{"n_layer": 14, "d_model": 224, "n_kv_head": 4, "d_mlp": 896, "activation": "tanh_gelu", "norm_place": "pre", "attn_scale": 0.125, "tie_embeddings": true, "init": "normal", "init_std_o": 0.0255, "lr_mult_down": 2.0, "grad_clip": 2.0, "warmup_steps": 200, "seq_len": 1024}
Each number is 500 + 40 x the weight over its row's rms, rounded and kept within 0 to 999. Layers, rows and columns count from 0. Numbers have three digits each. The size before them is the row's rms in percent of the matrix's.

# layer 6 MLP down, 224x896, rms 0.11, rows 49-223, columns 64-127
098:499496553472513487581478505481466489507489503505441498475445573450509544413468584495467491457545453460506481495474501466607459508390474507483479519468503446381489534542464465481464526484514500
101:538449482502498567490512518590515522455484512495504513484543501580521454440479482537482549428563515507470543517558558540470486527472531474474474491519426495574505519471447497570458481565476593
099:548565495564513527523451496488497489503581479456497505520467515572485525597429516483495498450478502492482487566496471527524509534581589526542500506504500478628551496478511491434527523511492426
093:517481483474474494478475479500479461451514489478517467455489526489523537534478505470479483475518470535521531512483457543445512502476424492459493535466535537493499512582452444489461500527514511
101:468618571573518477445421434508504533513437445497548538523553500558536520452549533476478483523526498505486504492479473592554546490497501554455537497518535517511491478507483569484501560479527496
098:441480509589528550467418462542500549462432497479544477664544536505489478459527511487519523450461440478514530470567563517471518497523553491511435500532461537521515519576470422531554442481506426
096:445516471510507551480505570526493513521464497392548510437472475525584476469507541517514545433566533536451594438444488425562520507553502431448473522491443448474496510429512455524514508455508486
096:504503494510526458475512482575503512512504515562500518435407464506494500467521512458542572460511523473454519522438489429520539556392441550517602413455481532450535497465514531510462448474528534
094:537534503525467420437586555488489529541495496516546459502474504567500485581488435499526434495541501502497490461556526535524459471480522477501448470501524522501481491520527491538505522457508596
095:509526468493538504465482519565523525534500531518501434437514451533532423501526522509649492411497436491488473469518495557533505528528506479522501519485460501576490512512554412434401537513478408
164:525476528556465506424622508490494481540470503503484473484521545465511465499484450592482508480458513521559568520535582543507513505475528464510454503515525504631477444495451456498541577532459556
102:467533499541535471445551522543518543516471535444441528496642536509434438517496488461455445505530513513415530524504503549458509516603537497470515460514493485441464466560492567496498504500508479
105:545481526501484418450535512460503498514467496485531546535464455517440556462464499523495459441471446494478516476473542425508488460491521508563472534463490476496508528542476569426495526509508461
102:452607486555546468465506501457456550488466479466488515587485536454479522466576517517432455469515551437465510447521601463482464471527555491507482501447510410453495405493488416529492480456497464
097:474522414493508513515485569553539502504489487498521499508525512507487463525494468487533513506479478559569492543524488492475492445529509481490525503514514494507529500507499484478493477509510463
095:445478455536492452511461500494512557468478472516544477548624555518462472541554499437516528461526482406442446412516475534446454483538497542544472510530493405455453462497475527468525437562434453
098:535484514476499500530499508541552575465528495536430452529504462534434426514463481494527588550516531529498532549507496478535517509482518548444515481499548487499511463520490531462552558527525536
097:458500556512596527443433502487492485494542517449434512493472548520482519458461522503483544464477557484479552512394502440464572498474505487487533491563535502505527478573532555580561491518546506
096:583519472556551484517515547484545447533509594532505490437563502552470555517470520500556508515562495512521554481518551574526507429427467443451534577497542500515464506590548472467496535515507470
100:520628526519501500458558442524490441446468457466503544476474462529539513473485565526558433459443543501553582512511457528484503509522482489499488404550479593489495504417555484482484493523498557
096:500510502442541498471436490527486467490433493505459507491555547414503489561480482440505450492538474574430542539487487544471518507537477510500507465420505540571484498460540494494432519498491423
104:497512501530547439508546493545504525564460446439529430548496509490523506476487408495504440495510493514586586514501495503484482486599465519577474468513526488466474474509473511513543525506507585
102:502482493474466549477463517511562532487534479531419516451443529544583519462442556516461442512579480539563437525439532479466491506544533490476506516492525529502460513505432570488507541508496454
095:525503509520445435472495521502497482547569477519512496480527502536488474548454468486468465543514468436548495470545472542503532457464425501458500572583444543486542436538471560525497461519487502
097:516573463488518542494520504527465486499481484451552457572502496536493469528528451547467475512495479467528574496534465574486482486435493459538471510469502523523500558487447490552530385519496497
101:557537573525512453516567517474503457515488526440498532444468524503515496553459470581495537511491514566557567547517447474515527473362523503500510421466476531563500583476493522451517551559490508
101:462488500512484471538481537591429449396559466498470477456447551599508406504570462517488540553431523506505507506481536492476418481544431504453496531543509458573494426457478513509538442439470530
099:507432518552563539531480536490490476510519533455530447503501478505520541568550508505506504511502555524527551581550562558518480475509465526488517514504512466542517546546492456513492540514534467
098:518517502571552538491574493509433456552485530557499468513498581549517440504510567512429575496508426602463490586517500478529486539458437519420464548564516523482505528495527488500496440499511494
100:514512536569426561482477551438501522494548546528474484484436502481574490474506540490512498493474551536594483505570510573500505495553515541434493464558519511509520477440529504482483508437455464
108:510543538465482426497528471476477426534497529512543539586536530485553486536474505490504495515500533510520453576474566510511414524568533504478514492494450462530466541476524471509453579514497461
102:435500471464523476518454464453403462502518492511496575528513426463588516524496405593410464510483473497463443444501469495522545499530505482539467484485500495555492511465483524473475564511478494
101:514573519520504536485505527581512546490484505466470512501552502524530532539550563580515434502544500458459420499507546556431428510442534455469474494488469498499532528510508443489488468521500475
103:522516536590497507448605531472469542517520482479513515535545564528481468537494444543515469431533573460486489448505458568472483440426487458574493539499495532490524489506523541530579523524470533
101:498544539437469564490446573542528491475510569520500488455447552422499488464520531447460524550546577505518470501514548432521508453534539478527479531487494501510495468548458503476437509527493475
101:482551508538436440490468498546508535511465508464540527475475451498453514463536507427491463526515474487404532489533529494498489447543497510511502459467471480541479517547521577444543453516525548
099:517526446485500535467525494461600560425464564465464479557489459516503546473511380479473481564517445487542493453571518515469473513453461463526486473509514478516510510488510453508438465510495535
108:532544453498457460466461467486494496504482464580436499500530543394430578510442540380496514530458540534499547503501497493558472416538510455512542502481509489499489468457487447504539454557522523
103:501546527523527606572502483534484513530527508479532476464543552510433473540559434534500564448488492517450547508525531536554514542569519538533477502524458505550494505488562537535474546509562471
104:470500502506531496508575558537492601479522522436515501494534482473476438513540498529536534550501448514441447569513472514494555427438528442485522496458511493579563486519518536483479593551538472
103:475488546468441549502514505522540473536507573520539590545542533498582510507524577521475544552485492528502510584458609477509487521468599531453485502506484539536493529517496503507484491501497554
098:526529530468541517483454498462547460492504463519530527502413500514453497487526497514508464526542586440558472545516542476513504468468468489505530517459492521524507534542483501498545455545470450
100:445474515464513441535396438526490541472499544437490467464475512496536537499447476542514523524455474547548474460525494465467491455555470421473511534434461475492506514532461455405478561521486547
097:496508541457543494483514544488501463432533465519476513499492495551560422568534547478440529489460486494470563469515527523520498451470455480552494502520520451585443506514501494462412428460511579
102:481532549450533469537520456526445506473476484466511498499551504510438499549462495444471456507564453496475523515483482575521551505515537511497502459487530446515476503565552512459503454526493491
102:450513446462523518473536479522503483440535483566510568539571439467495472535536428491485519560528433484530456490505480412500508478617452526510473515563513523417531515485479564535576538550514519
096:496477527504506518535488472505493561524480421490465560511519476545464523450498526565517521520486481588514471450527416518503479533593521490487578526477509504385513477461470456503539462520524514
098:482548491525502455575547478547520501495508473524477526480559523504513523469527425520478495495487529513495505512526468538481460567469553493476520502493497478435487554486501450535484514502487509
098:498503508455396523537467586516468467498551484559525516487502474493458579497442452543498500509480529513472405484491498450557498525574510561514558475474521455479549511513531471538530498473518567
102:516511472475487542503468575505539521537539533526501521496485449559559533529513461493487525519482457524592526506482562547512390521566505560524493467479469507479537456450525568548431474493550506
104:541452510483481480512532458451548450485504495576549466482457582532510475477406494512556490483519464507626450554433518568459507481428481478553533498460488498485447571531566484527505563532475449
104:527560519517500477487544504509474543493519546525455483543502509505509485450469442537428545507483445510547514465548507435513417489488553416437448558606518488511463474588489514471496531487456515
096:586528506497520416561554518482527542480505609492530519479534501473484448508537487466493531538429518466474430514537518580524512519475471441480514504504553490555558486444473436573437561482527451
101:438508444522505594497479478533532445521508525510539534533475510507524451410524575513511497484537508535554411467489623520456488493468496489497513483522432447411480467523560458514471523460515649
093:527464482480497493477421543515512489490479459449497449445448574542397540452622541611425450490557476559445426425430533540478498492488466577535524519493505534552467495409509536540511469515469405
096:528551431556528523482548456552474486508501525523495489486466551504514524463561441505520496588583477484510529490495552558503526532558488455465559547543505510475522448509553448554485506558546507
100:507530517479476466523517504523453488540525474471515550564541501543480506536520517439495459516478483548491439511545450479542547408423504560500454519521510479491496508556511456473469470484530528
104:535523564485519434479485490439556485567473468534496496546524444515481463519518429484528494479526481467496501496487494593519534449467518486451437509505440481449467559526443340520487527504504503
102:510455485483504465463510495510436561531432537495530465491507489509539517446518533510492510461533483476528473495503537391486454532447517515556474506550473483567464550552433505498516495496442499
106:521500487532500572481489516549518495569438546499530475532574475485505525486526552492509459440479550537466481513480534442544488481528546487558441514453580460562475434463536471530532438532493586
095:453503537440517539541524526450539556502508435467465570499459505453467454491504469510487488535540489466479519517484465511515581552548512500548533564508514503464511531496399490495483518506459442
102:570499501517479502576490451480540475535449444551487446537606526514457450487508505504520543504460503462465438552500485522527441514533432466517500511494512543548510483566461420507523550559476553
107:440448475462461548483491543429499440426479593513451526516539577479537470509525544529501512505549516509458545481488472539492511462515504453485511453526525516472517515471504504518462509550527511
095:540557486538535476498521533474430440509459447490484489520594491529547470503519491474510443517542549567512521513539539583437537450472509458455422548501494519497490489496524491547475519564535540
095:487466499527558489558490548501481538449524537573519456520540539462493456564513473555521464507467496536535516567511511535415510508485468555530505439491472437562476456487571557436421521558483509
098:500506467468537520459547459490546474507569481435507445533564462500510492448500465520499453511409457478511521446504494491389524465504517508482515513492515494556517433533617573465550436500485486
106:499493471415457577579462499507524446450528471463530531491495468482483573523465460441502519560517472494490446446447512491519501464502517517470521454519454500426531554471451428476530434467561520
099:463504454534495531533393530491507465491484542508510515527530510509489501495505548453539539524492516462424453488549504553483506517551534465440515536520534386414476544394491589503515502540491462
093:518485494510466443572520438506488535525543483521519442533567529543493572459509607507540586426449448464493491493458558512468512502542495544480492504553496476525532491530552517577435479560538403
097:562465455480484536510501492483510469528487552528428614505522461506516579431472510544566490499485510517517450497521586483466501473483446499417513560506548449515485501382486594492506569521581542
097:567451526505452452525417534501499478562497432495503529457462525534479623552510538485491480432501563478536595450490447503500496523486484512513494543471495543422543552514501526456502491480513504
102:478459473496441610490444512474478528578560417367503483490489485506471533516458496515520503441539509513558481425567498524498494460480494506509492491508467535534502457452555517518578552475513527
099:534440566486468435557474476525546554531533457510467460486472536473506529530485387456519541538484428500442448480514479498477509477496536537468469548514513530443501559531519568537535483466510481
097:434584448467493487489490501503502533521478442495448522530469474471521542517510540493552520499523499479508478482461487502549546469479544505487444524500438475459492505535451495440582558539444514
096:575518482529508536494515438492590565525516503484464440453419509454532533526495503507476546577468563475543478557552414484456458510404493518522519512474521477427485533611416559468482569462496467
101:472522510518544512429491525450502418465498564517504491436536480574496501431524478467437390443526524530514512472422514467460518449509519455525464496471464457512438493501414479550453500510449457
095:576549480538539478475424438468498536529436541502518516422547509432506494453554464451513498527494524466535566540503465468489488478577446471536479496482535568495510474515520533480552463524470482
097:450398513537547491513509491574539427479485559503490494467483525519498446494467474488467494511494457401456542506513517550497499456479503509500542522438450545552457508539466506467492495535499549
100:538476523500524470534583528491488478532478506476469532520500535526535463543466502563498494512539515459459462541490503420492519520517511430551467522529534507505550456515525440476526572568474539
100:486420518468472527539474546542466524450522521462536502542518476457529510440569473462546523516514483507391403496571493528530536500473527514460538493516514484498508530524499569425537537413551525
097:470567602498460517533508543502481524546514560587477428508580474482519518544463498502530499524465501492505507532550512508484507483478498539493522494450589481481535504504504491488446457442497520
095:572459459541504495506527528534488561438455489528443510515465448494467456458518508544491405466468511476578482432506451463526504460400546464562521514461468502469503470450545461401456478447446539
099:492485549508526495481534502480447459519491553486442532538493551523508509527437684506459523520503550503444562558456416451548484500530446533511491495510495501526510507508491523490489462507476454
099:448488497455481490485524512515492487461443478485522559477567460437539487474567589499434461561522526523449492503534559498482565474496471469515495514470515479498503507470428525502502448541546497
096:521454492517532436443564494580512481512504459484427448539446446391501522476494513497521491510471460433528514527528481472507507520513511482475493494469537437513489498447510501507585497448522499
104:537426453449516459521433539485498539486528487445455452509476516525477461494504426501537474510518500503420522482539402461491469517513524506497500515510539567461543463481497457440479511547513461
101:506476483558502545527527475475507472501430476533453474514481504525465551411465404522480480482513478516475460469462481485487437428524473487558517442522502486469465448534541524484443549476478486
100:484503462509581504506466533483478493542486541494540528571438460439530548626457562562513502463440478503496471523422501449509511574521521523537563486442522447471475463531526468467479490496508430
097:489487472469467533458423542545547500465513526501482535535481509467447577539452567438508562449557534558543600500490488563503457454545514507506512552505561411445479516514500516438439448467464506
096:478440529454514474512459567436494439540478560482504537488498473442467485525562518501515550502464532519526423495454470485547562519500469521439561524560490577448509502495492439498525508471474483
095:458471502494496544505412463501483466455526515480539511442513483515507508568542468500515492501540519539509612568426514485462470461474501467497448449488508465559510472426561503478548552473489550
095:544487510485475499541440495436569484486496490524592550521598546497519474519521496515496531509491517554484535479470448445461471496371551412552471435460539474508462450528453661438548498568477446
102:503527481478504538553530445501474476550577403503522469536462423486512534546458481417493465545570536496525441528506447444503481476627561505577529535466476530408484451522486457529514507452481559
098:492534531511537486496535522518537414547531449571430530533542499486491511499514509515533496512510460493516470495546464466524454506559488492493542452492531499455516511419533408448443538523521499
101:535544460482571515551535535481478514484571522491495490544479482510522539555466562482557536487493486453488399482539478538534489434460564521522549554478479471445540549495538457487510535522474486
101:531546476505500509526472491542495418440551552532503521558587491498525444550525473451536509503442443507484432523573496418509514421562543566410528517542515590407554574474505503471495456469499497
106:521512495569485499470501494425544488548473474522513469545542565537462478467502539529472465480484502487550521444425527544468493514493444514513458485522477453522480508510496502516479542489453473
094:472532514476462523504489508550383556485515561476450528484482477560533542535511557586465469510490533515567497547504421489493500486473541534395542566571499532466548494496551509508521468499518464
103:484499432536518439508495481559490540505499485511492523489439442435461492534480542428473520492503522455539512553561446532493448499464508502443517466527559565516550405498573442461464466473484509
099:475439491552530539499484458461467496482496560524411496543470503440468521517488470464524428531486552502533523460501486503510410450410445472442512435534538511499533437533484468477541508494512402
097:528508439529484502557550455445507521497545537467474495498497495545502478474563541485550384472530550491469477485542495457435547480457500448435507598542489436533509481500489583628514516504488475
099:505470523506478443497535489477519528459495486541591535517472490527490436469514417512487482550480535498460523464551550531497509536506465441502522498543520456502534456508507497524451495410553554
100:492564442533505504492479509533452528467505503502433443477499488539455452538467438504497526455496544509531506545525522509505530525544516508504518508460490491516448471501478585518492493472531458
096:515451476429472498548467441450484419489502437491505532540513494479520494469467444447529476498539390561546508496440538480461526541467464547530557488467520549460501491468509546532478501455484485
098:471558417498438464451445478526491446487494483516513502493497494580452505494543569495470503507444456530523506529435448567449504499527577430447444500532522470420459529586477495428519512521476521
111:547459418497460449498450488479453502474565475475493542548524484486491508533524483487500550481505508487502485556526444503525465472526541553505502548499532516418541516568455403506486454498538495
100:487483506460511474516507444494487451470484494509502528586540548443471558528500459461526478464561442554525480606533476525557442478520497535514518533465492415477511551477553471516494484491505490
101:523447554544490473517498475474497533519494498482574451478605437508473559523494463579468512531463525409491546439490513475495524413518510561515497450497505520567515567524539457519499459555538446
099:537457436541478565415480502547508567557462489540467513498486523536526519433432554465462476496515526480466450515444491540455464533557540495546512531520451425460455543520449509516426493490473444
105:473566411480405496451533565502466510460493494500532517419522501536558492546503545459497519506467487510494454581495533457478475476514521474515445509429470416475486448531503422452482477526429492
104:492506524545490486511500502502523447518503476475491525537339491444531467544544531513448538506489471483519540524491519502461499571518490507522487517542464605575507533542558466500489499503529524
098:536485486498527489511532491466531500530512534463433531525445494531498411461522493483545534443481481520543489509525486525488550499455552405507453495454508574519490467481523506522516508521517487
100:494489550525510484503507483467505488544511461428529490510540509544491499523489465503534507431504484496494507533593495506508517504465459459531520445502517518518536528478553548417510525517505449
101:424566477522506510516452534488548489488476559462460517554455483563552484492571543498467545461496505499497486502564508543536552541534480462529475472498488490569498489496484489567508505486516489
101:500489522482538440476593466494488517474478463494444489495513528475546503455558518575470510428485521430543593514509551540541572456397422470546502497525443502518458460473528484526509467481498483
099:541516485521465438504516452477523474504542534517469501441534452466489490446444561436525485487467547523470507529463503537597486492448509503486465532528559476509499492493503427554451534460512532
102:533527492540488490467471564539555502507454486522578532483451561488486508498494533473567441466482471505560497513486426465498515528455583490491457505528450574545467616519454468452603544452513466
098:509428511444456521591532484484468477540537465559513531474438518558552465536541489441502456478498464551560440393483499433494556535521455552469558496467551522552533515519487547459522491502503476
099:486577475431496566487497435546505544487456493532440476593483470529474484505492500430489462493470479509549456475561497496516482551448430491516508449527486484490516447501501613501489503549520480
097:478474591468484483502518477465473445541516476453454530478504414489478549478503409464479471439441497456476441450566587466458501446456512488476536478472536458566555514488531457499580418567522478
102:480439552524466547535467480504407584501484510509514556446519554497524492552524561520527575478528521540520561518508479513470606509568537536488522482515466451484531517468532554466502430407482456
097:497437498560636463483460514542535477468512560530540519522437549511531474441574544560536515537455525514465477545470510540501479494496479480535507531537514493503502487553581522548489549542505498
108:568504538527484481487499508503552549416466545476500470525498470498486504414473558451447534548493547472463550490505428482449526504486462523549502502520441522451538583478483544549551460492547486
100:456460525487445501516496449540495500508486529497489538459484419401448523521471521476523519544469507505525533507478468575498537510511479523502483567474476462460486478470472481436521498460429461
100:558428476505486528488514451504481493490500495473464456439548531496479456479445514588519475496566516525512584564491556507514493568427484481481511537432552585482478508444509553510521466495523594
098:455569497478521527520492537550551502502489486487500527511536413432430472546481541453567487513417466486505504484567434490533503526400424566467500495494449533516512482479469540449460577540513547
100:496456578521502471465516448539528487580508571526468501517460541547540511530543500579513520407511578477504470483479531560514530528492485512476498499531510466492459438506479501544578513533496517
098:541448521517493478514514420514491503513516477485516486576478469484598528531474598474486492514514534424476497552496485597515491535526517571522463466479466477529498467490485495504486518479483560
097:483552456462493498499581531559469387458505497499510543524527540480508511527572454491560575521504485475447502439447474486433534503535503489493531488527535404397544497472479432579466400526504515
098:521449472548533553509582514505570467478514397489543508482453523459461448615507650415500533549481532496523566495502468544489562493529487564526472512487442487510521495478499482493554539444490499
098:495461514480523541527551495537451534496445552556376411436564523540537497492539431506495511514552506520543606493493482477526424436457451512466473504470489492529481459517519488486595488548496458
097:470481520521459521462581484547445495504488510499537494456552490463492464443473504554432551501477488516437516469498548474497476520581583564494514418508462510462438405533545540491563518547532466
100:382504570555493592498553464507539509501512507524504512543537458562454507557473574438546492462528465473491556533482555473580504502533463473529460479488544535492524562391502501537471578438504564
106:537460582472478503497537467487551454519485459577468529554572495463505463492547481514490478519569531494501489501543423558474465531510495570535471435478505486511446529505450530512469490530470546
101:467494464442441536511465468500431530490491479551551524487548582528445502488517558443465499546461526466473506500512521454502588526489490471531486493529509592399500474415522488516546483524466519
092:477496539459548500517464556485448467419518455507582485511494499500519484541573567444559496467514426518459520532489462561480475553556447509523534453532458510555525562457543564514472529490522507
096:475425496485543485525505474475487508461510602513475477488495560507474532515485505517464504516533468529564512510496440590483496517499452552461506524535473513440454488450476524613504494491491568
100:527517501492428534454530472496561520552474509514555502416559457455534470427430464487498498501520464507522509483489522543550558509481511501568485488426506448454485527520436538563468538479506573
094:422521501507502581494392465541475458452509488574463492535522503521467550500517577409492545512472440472454498465471515465571548489438419520500521526445442514531451505581551498495525473478507530
100:462472475556506456505543486456494555508501594555483483494495476486543461551500447500493493501506525529586521471500503457448535524508534572449469507558503483501513469482467506488518508505524574
103:489485555478492519474506470479553507461546548522466526523513539493510493491464582440565517500468501465532533451563454420498486542481499501496456531503474499496521514501551489478563497493516485
098:602444492440483507527561574536494539374484528592510565491499495545535485525558484493530552553516529428494478496525502461515464563451479522537495476586492545559488508483485473504470504472480561
093:516497514541490481482485498410436522465495537555435557558468534490473499557491463656531542540527475434544492549445523492555482519473472485508466468463566487441497445479498504447479520536478548
098:486471486541571505470475486468516531542492542505485506533458500506533442473530503536533470500555491502523493517458534464503489524524437509508509511481495544570474533532491431515448456463467544
102:447458504529529539478481531514503558525426454486573553426385491478587532508492472559465454437473490534524591485530472446497537509495478523537496484464556441544441536430477534485496513512498577
101:506526447488584482467565453542559536504476481434557512548490483407477478530506483439466490524432437499482422448500522380507465456508501525472544538485503542504537505450435466475444504496524471
098:475512503472552505512540507523503617539449482478520503547484580441514535522438513547519482495542438511473521474502522475522540554530501468505485529506478533446462487391490594491455576462465457
097:439476484457475423457486523427580489511483526524498518472568523458508541479444460506543477502493517466502483525495544489493508469491607462544488500513512491482497543528519503489494490520478531
099:435499445465466488484471438494444466498513478560545484534505438424445498491498460586466506487420444498531527542543508529465491455442479462458437507447492510485474488427506522588449491509504508
099:424490459428500516482489504482487499528520500569495435568472459542522467512487494440472553513498543443479525490565497505484539573475466461540505532505548456514510499502493508620463462454537544
097:533490448499502527438532527512486536444502540480459456489595419540430547519478509481548517596457512585508465545410482532512428533529573564529479526449449565485511526487527566445460484530517502
096:473481562513403548529487488533483426544530486552499521485456493443415466480472438470544501474557529541509453438472506475497503400516470438544557501530598512483567470495545493419498417497542475
099:439496461485406471492492526461472552488505520539526499510481552510555576519473478539457505526480469493505495487500452490569483471513445524399534467488490510462510541483476519487493491556538399
100:591563497452450518494500525517463435555505559455502546510517454443460493501485500502522517575536468424484455476496481497518484577560488550536500468470516486495511477579542488516504457480495492
103:477465524524527456448516473543518522524540500487462526509464496499473497537530519516550514457527504536572505506478539457564548517465529476493476519471559499543490484517499471464557453456448487
100:533467487436509514550562504470493506538497574492561436486418506557414501513505497550462535534464549538530459481537527440508539484632488477436527520522467542468470506456476521546544577519468543
100:448476491524487501468514479533520515569502466470482526475447475480505583461522516521477530504450498520531500478514392491471430535522497538480518505483458485491445447460451392467497512492463534
098:518537546492516508487452490477519499526480427501495478495525549508520533429480586507539441452527515513478538470482483457465500478466561467498517510483455484529476477471495474475498558491447476
095:472563519533499511542510443549552528470477475504464539517444478482448498534435524528469491508529500488511489550505485499546518530497501559489551582554438513470551438526517398521468403438521528
096:490502489439468503460439542443474463545517489498545443508541569484489483496487530507485466476528454559459478474496501498460522533540550491400535547505469494467529509438524474458577468537495517
100:422439504537457468522490533453487506403437448458532586479484466456512462515407448544513524547511518553544466441543547554458517503505492534476506501485471564411526573530446507486521440531495519
094:460442511457513521443434509471490501514548469441492484507422445539505554445434529458498537488487523443505507474513499462509536452405570493481491529471437445548445542483474505482515504487545545
099:510521485429557517507506490499449540502506478523458506469542506483489495482550592490464503451513463497528508514541451431487466517501486488524486474501477448546476488490521487563487531526451515
103:462476496472440448496530485449515517560523500508499426425526510445459514516490479471523497432444477444534428463533484453469508409506498502504516508469522478552486459566533480570491577468489533
112:516532452384562476505514508517501518507514549502485506467497490480492509445586419497502522494510506463481466516449579477461439495491532568518504486531487451550517464460560504519532484531523452
103:457549534469463540518450430479549461475509548532531447413440472473582503525446426497531475505478497450472548517487523464462456483480546481602500550522554443504492495547523541510521460481517560
093:515617537446530523486522505444548468532505417538489455521471474545475554468464533533510508455538514575508523482529492527524553580495405425536480446490478535543455452481502576561499522484487427
102:554520570498466456469505509460468516527479471413507463514492563488527465482426489592467440518501427489396547505498522470531493474484565453526443430492486477515442512491499477490415471517466491
104:464516464539518551481492498531490492425498533499497513518491454470435515526518493456491506477519581446543483503502516531453536518526493535460499553513573520534515435478539477579514540453514517
108:492481504505427484531462509491545429505467472499430471519455483429489454405517520522526457519525524543480511490489426547514504462478532560510546556532495513530569459559574442433452557500520454
094:449450492532609611536541568520482519533491476476555485537447567611440453490564528526453492476493502610499489563498509502585520528476506516481531483525439541520503511473608534489444557502490513
107:519495501531494444444472514496628509486506484485480486488452475520571541498527445448534472552513493569426526499536537582560551567578469521553517512467526443516486543466476495476448458416539442
102:570511473472505555485491521482493498522484488513519532455411521561463458527521449463473467530436454540503517448458541493497459540506544499631511499478522491513545426510534509520482545497506479
096:579524468465442501540581476535496530480549515527502474524503573506438485464468507484542504513475579474472554486492525515490529465448590510443491501491479571450488452546506517504527501510458542
090:470551511526495543500448506475487528495528555480502481527494431435521521570448528540491452524492527474451467556467468494524438480482452500480454473433534459494497459552548496440502497462490562